Weights of a small transformer language model.
Architecture: RMSNorm before each block, rotary positions.
Each number is 128 + 24 x the weight over its row's rms, rounded and kept within 0 to 255. Layers, rows and columns count from 0. Numbers have three digits each. The size before them is the row's rms in percent of the matrix's.

# layer 6 attention query, 128x64, rms 0.152, rows 0-127, columns 0-63
069:108134126121114149117095091156139080090119169146104093130132121154128135145118106129117087133182164124193119176156129171121119143167130117093088120135118139127130125108151098131108125135118130
096:133136100122113110129087095156136094141100141136092109148138158134117156163120116130141094121106178154121105215129125157145129101168145129111160139080117161123102123114122117129117126146120150
086:091085160134106154121148121155150136119131099111122090163152151069114120132137145136119166094083163139104134112090132134125121147101150135106152101144147176105110151144123171118130111094118141
096:130125121101066122113101108164146087129149131126138105119115120131085115131153098079120156139153109140166179161103174116150163153155134123118134123129117080122117110110104134163127150096114134
100:144121090091097142157139115151134110155125161136093113106102164174097106116129134149135114128112121130100094202142141145114146128102135128112125138111144104162100206126125148116129127153131133
109:145177088121156131139142134133146144121125140087142135108150146161140100111144125106158093177150145097157144151106138121095116086166108129147113149110137141160150105163148148112172155090151153
102:124152059109137113136084134161114112147129119171147134130127158164123144154113128132127127119084128107163158144092115085116152164150117129153128128105091123161123097125096157111086117099142101
090:130113119100109105112126137159142125164127154118113101174129112112139127084121156145138166116155118107092126108123062144141143097102132130117102144157120079109122110115164131135081159109156083
099:114102138135121126153114094147134166107168113148136126126086139114125102128059163134129140114157103115149131124197152134154135087120149125161133138125126142170113110134134145071164139101140137
111:109110133112077147115107098107082154098153091163117152099154122131111145122155127081100148121163148119148145125133145155072149134151140101112105129155120080132090141155149130127109098118145119
086:146148129087149133112197180139119095147157118103139113081087117147178128110134129104112158163142135147158118096143124085117129086138111175104122138109112125132129134153138103122141130128143131
096:170101054114106140138132097076119142140146090125136110124129139146130134102161126104141099103151133160145116150125106160165104114116146136110088154168119147129143149153144090149156125104097113
090:138139121140125097133077170167183110128168125142141109152128100106106135128115081141127123136141136134111093128140147138106115131142123097161157083117149154142101113146129155165130131066169146
091:132135133140088123151121087122141102161115094153150153151104153106149094152108134128129167123113124119119086149134115136083125169128098154136113111168130101140151154069148128118160098082120095
109:139161125115118122129145136151138139105145078082160095131129105112073167143144132147094140119095127119152071158140098095123131124126156116068116135107141167128172106123105123154115130119146135
105:101128117152133140175140145074149134169159099143102115156110131150154173173127142090148125128093096117130173138139124139135137089109130084097140145109130143087116157130170133125124143106142144
116:140137127123140096142090157124151181155145163136164162118137120146126130158156120153134119163112148085118112164126086167105135071151095127165102120107142147155130096129122134144103152153152143
100:119122096107124111141126129142153186148127191162115181123109131153172146159143111135150125145083148090109114126122094161099118115143096126121085133103103173131140138127115118127095145128114111
083:159118033141125165115137086113149151130104148100112135141125142120127117116112114130160098171120127094142112151131119135094128114131150126145150131093118152132136178134105129128135143098175168
078:162099109136109111156187162126073129141149135086141100104134087143116136120122161097150148087104108148133146159121134116133118172097097117101111131119142121145119084127104140148127168094123133
094:094150166132119132112195139100135119118150162136126128094119124120121101157134162154141151142130118147148181074159119106127111140107142169165089152132123120118139112127153153146117172095099132
060:107163131127092127120143153148083182091130141139135147102112129145132132163123123141119096116140155131189154132112159112130141097124106122096126134123099122143145064127096177118124167088129127
088:115127102166162147155122165145140150105157155115186157094139098125177149093131131152134118107124124102152140095105139114100143160106156127147122113127140134158102153164101149134130098167151098
087:061146140160148125105135096119087140115171100085142114155138103096140123155147141162101101125150140144140137106104132094117119117131122136113111085131139147143084108124140061154146125110140144
080:145073163134135074156179172133111140122151172146135131143124099131130111114151096136173150123124144110110114110106129138130175149141110112134165135119153119141169134093133172129132139152162116
103:132141107134127127120142110081122083120135160174102132134097106137131132140078112187120101102111112110138128122143142126106154150156143142119121120174146115126141115110142203143073143130131162
095:121112153118125160113129082094098133100102125173119119148134128127115120111174156139127159126108143161118076074125141097108143114138088138148124148149131144128079107173125153131147087111137096
090:117112128158151114140167155157129113116140123134128126173093135157129109092141136139068119080155107109100136091173084189129126126105142125125156125123131128115157141133150141116157101089104113
092:112125117113139113090115135151096177128167137088137083128081123177112123154123176138122119121128093122141116119103159192126113121104119129130103145143129176096113139151172113124114149130142142
091:116127124121124142185102148151112147141123109088127168115126125163076115160102172109111092129113103156110149108157108110126130138120112075161136125125129105162104100095161132115116175117132156
094:161132132129116123139162107145174129131144159082134125092125157114105162093040152169123142141100143138116158114141124126087133144096135116137116082141149143122120128135130132108147138113169152
098:136130079098092095142144180131112136128137166150163117110137110141127162151130157097135121129138104085137096111132099170125133118086107131104110120170090114180174116139100117123139115129124148
051:089157148119139110150119149115134164117107136102121155189117133150157132163140147074118171154128172111119107143120113125132150159132161120098100153107102132135099108116140070117118118095158136
088:102111160126150141140150161128172143122128111119182113130154096163077148144127148148133082144136151144154142133136116111123143113132097104121166134090148114139166165120150157144171154106112087
088:107139124126081137138118136124100143129149123102128074117134143131148135102134156130136159092156143136109106103108126139108113185123120104118107086099124096138088128069138090113100143151103183
092:055115084113122118149085155132108150130114138135149157182137153150136148134130141144134118162154103121110131158115137110149121148100163141138148137120118113116100141114094132136148145098159058
091:104127116134144152107156152145130132109125184147158118148116125153161087154162149141156139158153146097118115114094157136092158134105087130128134130136145157140137193135123146169161123092096131
077:129105178143125088110143090084141151141163116112112097128122089101145140121126111109110158103126120159100114093163129124174113136113122112124132138121094115109097095116101117115095129090084176
107:116164096152190115102110164154127101144113110135131130118135098195123117096129122130138146156123118111151156109095140112108092125105132168129110143096171097160101128135150128090155157133126114
115:091106126135156110072140132118108116122146092104087082145086105148130114166140113073142174134186108148150107159129130140150122157139132145140131144128107093103142161133141110147118135132123146
101:105113133117106127127091101105112209102115078144124118130146093151130104122097182126142140157094135134148142143162121135135130104130115133160109164120096145127107160109141136108110133179127157
099:115141150147104145111126154117107096125118112193150108115123126095089102104133112077148129120148127149140090152152161121127120124103170125150130069111079144148147158120138145105105129120088104
111:193120126109122129157144141141130146150102099148071101145151147138154124122099096151149083148117125148123118138115137136088136095135097174080127136133124157158143083113167119132100146121147135
106:149107167122130126167135108144178107164113121128148109100088142123153122106110115151168167146162125146129133125123086089143092118102155099103110148101158093094118126146163127133122153175124135
110:156118148136086180120126113137104120122121124164112135096127125100107138120156077164168076098133111136119131150140136112163140137166100158111088142112171092102101122146154142123133168115130141
102:147079135142084150130130107124120137103116129126163132145134120150086163164151137156078158144141117138111150131177128129130130094140151133111167170101078120105135097112138119162178150123115122
104:154153170168095107132132112190107103153112113131184122132131155135112125135102107103159114147143100146159118127147165115121157120127088127135127134104132122138169169100141130147163093090154132
120:142147139139089136147120177142151146153141134126123101109114128146122130171091159111134176147151121160106074138144119127088101123143095125160144114148193097153111114089131138129115111137159108
117:121124134134115104133113118112105116127167125111127101085126105118156124122124110153112175112123119065130113138098075140108071119114141166123128094139107143117118123126140108113062092144102170
089:149146113118116175145101115157143141117098117140112171137139154105141083117115096111148123139159130170151165153113153179151137143140103131146131179106087115135133109166128124131145153071121120
086:087117124166113095126094112124142134105115122121121098137105102096163125159157127103099141129151132115171157097125134106121090136090100124136177126103160141103132113141110061133116109100087120
080:111115140135137102110164124105119134123149113114152089133118131111143121126141127134124148109135102095093074113153136111136111155069145078117098105147147151089114129142069108145078117096113163
104:125092141153114122126097119105142066146166119142118122125139147154201127109138157126134142113150116132133166077118140156142163147143135126135115106131130116129127080063103127089112138154127131
122:122100098110108094072129080135124127117163126113132085132112129142147131122130134126096149110139123118137105092153094107114095172097157140125133124123103141097124117101100101104077116143095184
099:172120121170131133147110133133109112127162135136133117171125105146127131142099116125121100139134165088161166136167112091122110169142163119108110096114120117126131124070113117131094089190146148
102:154127130122109168148132081125126096101168101176118143154143160122119152103104135136120140146131170145118096122095107133124126190126079124099114133105109100097132150144144102135111073128141110
109:138136112113138128142112142139109148160116107140112148119160122127080140119163100144112126205154122130119156107120097135137126114143102129126135122173084111138080129158119182068142118122097147
099:120118163132114120133104136148151155108116111143126091123140141135144192123151185105143119151118158123156164123114153121111124112121154116174121062147108075110132145126120116130131171114101090
100:144101086086148151139153154085143107143132140112126072149161138107110156121148085104128186136109148093160128140103120128137149138104098106130134152122152089133132146153122168090117117115134155
099:109131131095135132133099073152124160167120080127157104173112110157086121133163151168151140148136140146121108087118123120158132145139121161138122109110132152127136127120153098141163124175181123
103:147149148115146106131140124121099121139057132090124161151108156122110130150143187150133103081140111112126128150116130149150103122130135167169118139118126105104114106078123088122091087140126104
106:127123126150103188108148169154162121169133131155113136137115190133127154114155145136153123110147102107108142146096163095141091110128140088123169138132104120126157146150103113139160097161145114
096:135104095150102123146149118105123069093163120127159106114105142155182141114137136141149126148138160132077083150121164116130135078152108147147142162130136103158126086112125145123158111110113126
109:121112155166142137137168136120110136152128167128152131093127124112139162133107098131165103164154147177143160134134116156146140110110097050150108140104128142118151137113122115143135137167081099
064:170093137126086134124137105127150120160137122157143135113116109116168128087117090151124142135123176088103103149158168137132086150134140121124105090114173171088132140115133103128155097111134103
093:142125121143096111105124084092119120117141127196142132137131115158159163115127103115115139131114138083113142133156130174120116170114169122142107118159125178088104122101086095135148099111145131
097:162106139107137130105114117114144114167112161079161132157128160121104124140134088088152116147110161116133092131127129165117106093166080081140122096086122100127176122122145141129132112121110111
087:140130170126151125126133148141152098129092163110134105119113096107136125139159102146160099155092147153150112086104157102103153100144055143106115115111148125158159114134173110102125143156125124
112:130106153114099112127156116108097158151131135110153196125086097148127143147155147149135151134124095092159141106145115082163132182119124123133135140111129156133129108108083115122098164127168121
129:128078139152102114083139102104134131128150122147148087157097097135166126115129096133121167124157129129120108133150150127154084150098163137165133120124137156092095142076108099147118083127111121
099:145089196097139130076174149106110115172082134133167096142108142104088132150134154134145109145111123127117105111113140093146107125105114097108114132148118163087111150137115132147116132139126145
113:143160142083109076151145153129137113122137131180114139112110126162135147150147130121107142104155154102097123171172162084125102160122118101077146081145144131106132139133144118156141100141121140
106:116105109148117139121111117133142147138123126096116126123109151115097096108116124138070123157102107099116164128138102101119116139125154096127167140135099135078134122050106148121166104160168160
103:107175125109170141090134094115126112174119124121113107140153123148115148109174144119141192131110117080097125092122135100137107172107128123107083117155159134116124151140105142116138132164098131
104:127124157118103107104124106143108149113097149186082152112106126158151116098143111100106170157136115137115158129136102125167171120133121102149116132126160131144139205128113094149140133104148136
117:157167126154092114137083142144169117104108102130079125164117146095119170103133079131126123133095162172075113111089136122111129110137105145134143134151114114135125143150139106120118127122180134
109:131146117147173115105101105096114086151136090138111111146079153178149145153104135185132103115148103154129115166142103109112121099112133118122099121133168120126130155155118135105146174135155143
113:127119120141145123166092118118176106124144095125125106122135139142155117144124135128077081153138137117142141079131100149132090128123142165153133094149142166118104131171141160142148083136190116
121:135121166162184081152083148157135166135159127161157116123168161136108123109117149099137143127129100176128132137124125126137153124138097132152136130159093090142126166089131133106138098160134136
114:111099148117133141123126136112098133159107114129146128151123136093174094079160109117126156139129179104144124149107112083099114097132155140136112140115162152187144149134124145124132108192110154
141:128165098112161150133092172152135133136118091107120165126148161130094098141154111100133103132127109156117158089102127144082159106146126141114131144114127105175131074163155150122110160151126129
099:115146170110132176127130166090116135108118116112123154116143117089102112159066143150095141147109083095141144158116094142069145091118129145121149141099134127153148152153128140139141104121104118
098:134168100142138107121106163143151130086157140112109163095148151161073096126127121134116158153123104135124210133124131125101134135118128133129106166132104088160102121144132128134121141162170121
109:134168130130152133164106147167144122126114113117098158144156124156112141115139175121110083159157118146125146105101104132124155077141091116129128169129097121111129111141167172134109175168139150
113:135078103140148119114143132138146158128142169151141134094121095149134156126113134134136136114153183116129119190115092129137112147116111135140130158114184145082124132061111125139085122103134127
088:125130161114113131103144089107122104123136111142133108163098090166161150113126119108107137119140128121130107134160166120141091136100171129157097090136103133095118151079121092146158060132137147
116:138102091127077107111118124136100136140171095152155140104108134139142143123144132137180183146128125083097141174101151140150139099105141124126166155154138125102126155143155173126121104152114113
113:121093145139120111134157142082090083155110167115113122144139133150172161116150114139151181088130157148153111145139118126184100116143129154148156123148142165127118087133106096107141113141148125
113:066175139123130115106136127144150106097088087158148135133167117151131105098157149123100125121118131144136126116143127123087122123134172137147171080122092141127075126147133151097120138096111153
117:125116125032147114134158113124113079135125115113136139152175151130119144115166138118135100119126118103130135100075123102114171097137082149107157142129107146159137105146129125114121118140151146
117:145146130111114097158150072134115143135146100150117139094112115101136145149073096124097127084115160136154152126117084136114118130101108121123150161111142114149172164124180135109117143128081139
119:138159149141106136120120191157153142145156164096143138105132130174142118143156131120111142137079118088127108137061160139094129128146085125134124099096153127169145114122117120110117117102103141
105:140119137111123165120157159130186196132116143136079110080148100169134168131118115129141157144124113128140112104143105113096152120131155136096131154112148191135143135113134157124154120139149131
120:150130082134138124159094127139155151161123148159153132158111167149159136143054137131104125138122100077109098153116118188122118134157149145156138131167128131116111147105132118111140151132109103
115:108100129124144113139113141133160092093136114117088120073103107106121097102077116113081124137181112139136128097095114135112124139126078139130144142128082141171110089141097116104115126151122123
107:162123121140106185113148131125128086155128134111120115095129167154125119130097147074105107130118146158118105126122156108155162131123118126150154100113127111159130137122147166168135194114160088
072:126120138137073115122150143168172175125116150126124090126147103132121114162115161142119109139086107137147081157129150157165104129092119149098156143150103099124135148128100089150116086135142107
081:132137126085116160128091156153138180117143125098118152146153151094145089134111142146118139079134172077162123161099165123106156088131121118147127149139116114092127136162116164114113140123149141
072:131173149120148114097125121128140174114123150125119114117124123174085164089181120091141128164103197155111152138153113107161124117115136128146124132103130121170099106136097130120128101097124123
095:143106110112087121089145091159123153126112108159126115132106128142115125151128142158125135085106120152113075068112123159180114144135105145128157166143160131108107162096101104134111101121159123
096:097174106141090110146138101136134138088123121148177138125110162134149156080094126115151088133132124119121118125087162128105106116116087094136113114159100122107136133147145156103163114124186129
088:162120156091177123163107118105124096112111139108119097093141134140131090113124122122167139182149141166109123117150138112100133102114136112175114115119121121184105089145162107133169117123104119
093:112074101089139091110160128126146178107123097157118099129116099099135123119125140136108113126094115151131084079107109127158095139104110126100135124115093130130101130075108091138138093129096129
095:109171178148113123124121151125127133120125151152140146099108115135145106130125155110116101154137131170115180129192112146172078128149127088123104146118116140105135106092157124093132086158134135
104:108150130159121110122124164129126164082128128143084088156135122106153132135107128152154136147140144141130141137132127116098085146143205161124112119119178154110159082130128096138132152102109099
095:120119120142109129155148171131132143129125107139100137087096097123127096132116128114084099132102149124110151122129089088118139145167151135104163144158125106101135114083132157159150131176082179
099:179137120163128108141139145161142106131120115133139099105112146147147148127160160127135133089113140081137122141112153163122131097119101119085131167107120124098175163156202105117121145120103141
079:118126134104140155146104115150098155125161119139152114089096136149158123139167175114137121108165205148131134118152168115131133144160100133096153081147109143156112114136143108133104156125094123
103:110153123118111119146128146151122156124147148129164136139152108158083092097131156124131157106114179118141114142159117117122140156115139145122176110108112103169129121111085124063110068136148142
101:165121131108078131097134142141158163113143149103131137133098136113147130103136127164172111120157103118074173086121106119143116076128139094140154114150126132133131122108142161154136156172150157
093:158121126145153106125168142155137137131122149121099108148165111092103159097144127208113130119086099133125124136101139141079083139123090118114099099128083136117117152156117143116154105121137124
098:115135135125111162122154177087103126146074108121116137094134174115101126130095142094126103122108134142086101136141193119112149111143119118158109139113123156174154125103131154115099118119095158
089:135146096138056110087153119125124189131109137102121113119118094151099109139109124110126114128127154084142097121148082123138113114091159098139151134104138103142135148116096081119116108128166134
104:145121157117150131113136095133115132094096150106104132103133153135123122148106150107170143098108128133138117131155180118167142184111164106116156129093098135128095171152108145122169105083098126
104:109136167142185152167116125129099073112153135136127157105137113115164132109154102141138134186191126126125141117114127097116133118140126145152076132134125104154120115138122132159147161125081122
082:136131112128140113146124095151134162125122164139135149120154113114165121156136111193166127121136153092121071111088118183120121122104106186120148114167155116147096146131130106150148128139144112
101:156150149083168132191107141119076107129130124121150161098167134155123110122104147144140077127141135138119113162158151114126149090156125161170140089131130132163114112161140137112133124118106130
100:133138135129129116148090102152105104077147133126088128102095111132096114153167122153136141150144105095116174136150115092120152108162165112102072150095127118159147117102149152123120158111098131
110:127143140126147148157112165136119153131164173113128191121139158127130162128103170180081109105089145117145122172137131172104150133144150160132119126125133157168136135157124146104100116124144126
099:087155152154124126145122153122158128141131140121132147130137087120112078134172111175122152115178130123090108135110158137145121128107077115130128164113137088089152091143093137134149094152152109
098:152120173160159141140104126106103182100107129133166117100150120084138124150095140128169112145159109122157153141157144113136166114099141081119142100172131106099115128102133156132155111103129144
099:141121149149146152119108177135142136096125129166155125098146107131116116174097178114126129138122086131111205093098165135139157132140130124141149119161129160144145120088134129132098116130140089
096:122104159103123127175132095101149140118102187094125121144142173158140156159103136124109150101110138153100115123144149140091150122129121129120148124124099110128108099153149122105113148131058081
113:114093147081140104116121183144130131168135123137100131107139173086164136103109143119134132161162110104137183109164151104139129135161144135158121135114149142113149100128121118101131142146162179
090:158109129136127106128142141145162134145118191103118137120103123173146130167111105075149139110119128182149081160095093123139155114114096132113096151120125078117133117106137156114118131111135159
103:152144104159101099130137110151101154155103162152137145130116181154094074131083164124142134120149155158133122125130103149119128162125133153130156125111129110123148170124164111139143059122149127
089:155138114132118130118091160098107124111143100085150110096120109106127111176115096167089162101101173179128106142131127094103096108139103144118105111134170147098117133130131151150115128103155111
107:092149133080092120109128149135128175134115105117115093101147160127112132110091112109127123143162118150142137139149136111137111066142147121147098144082141156138106086100122171163089108104122137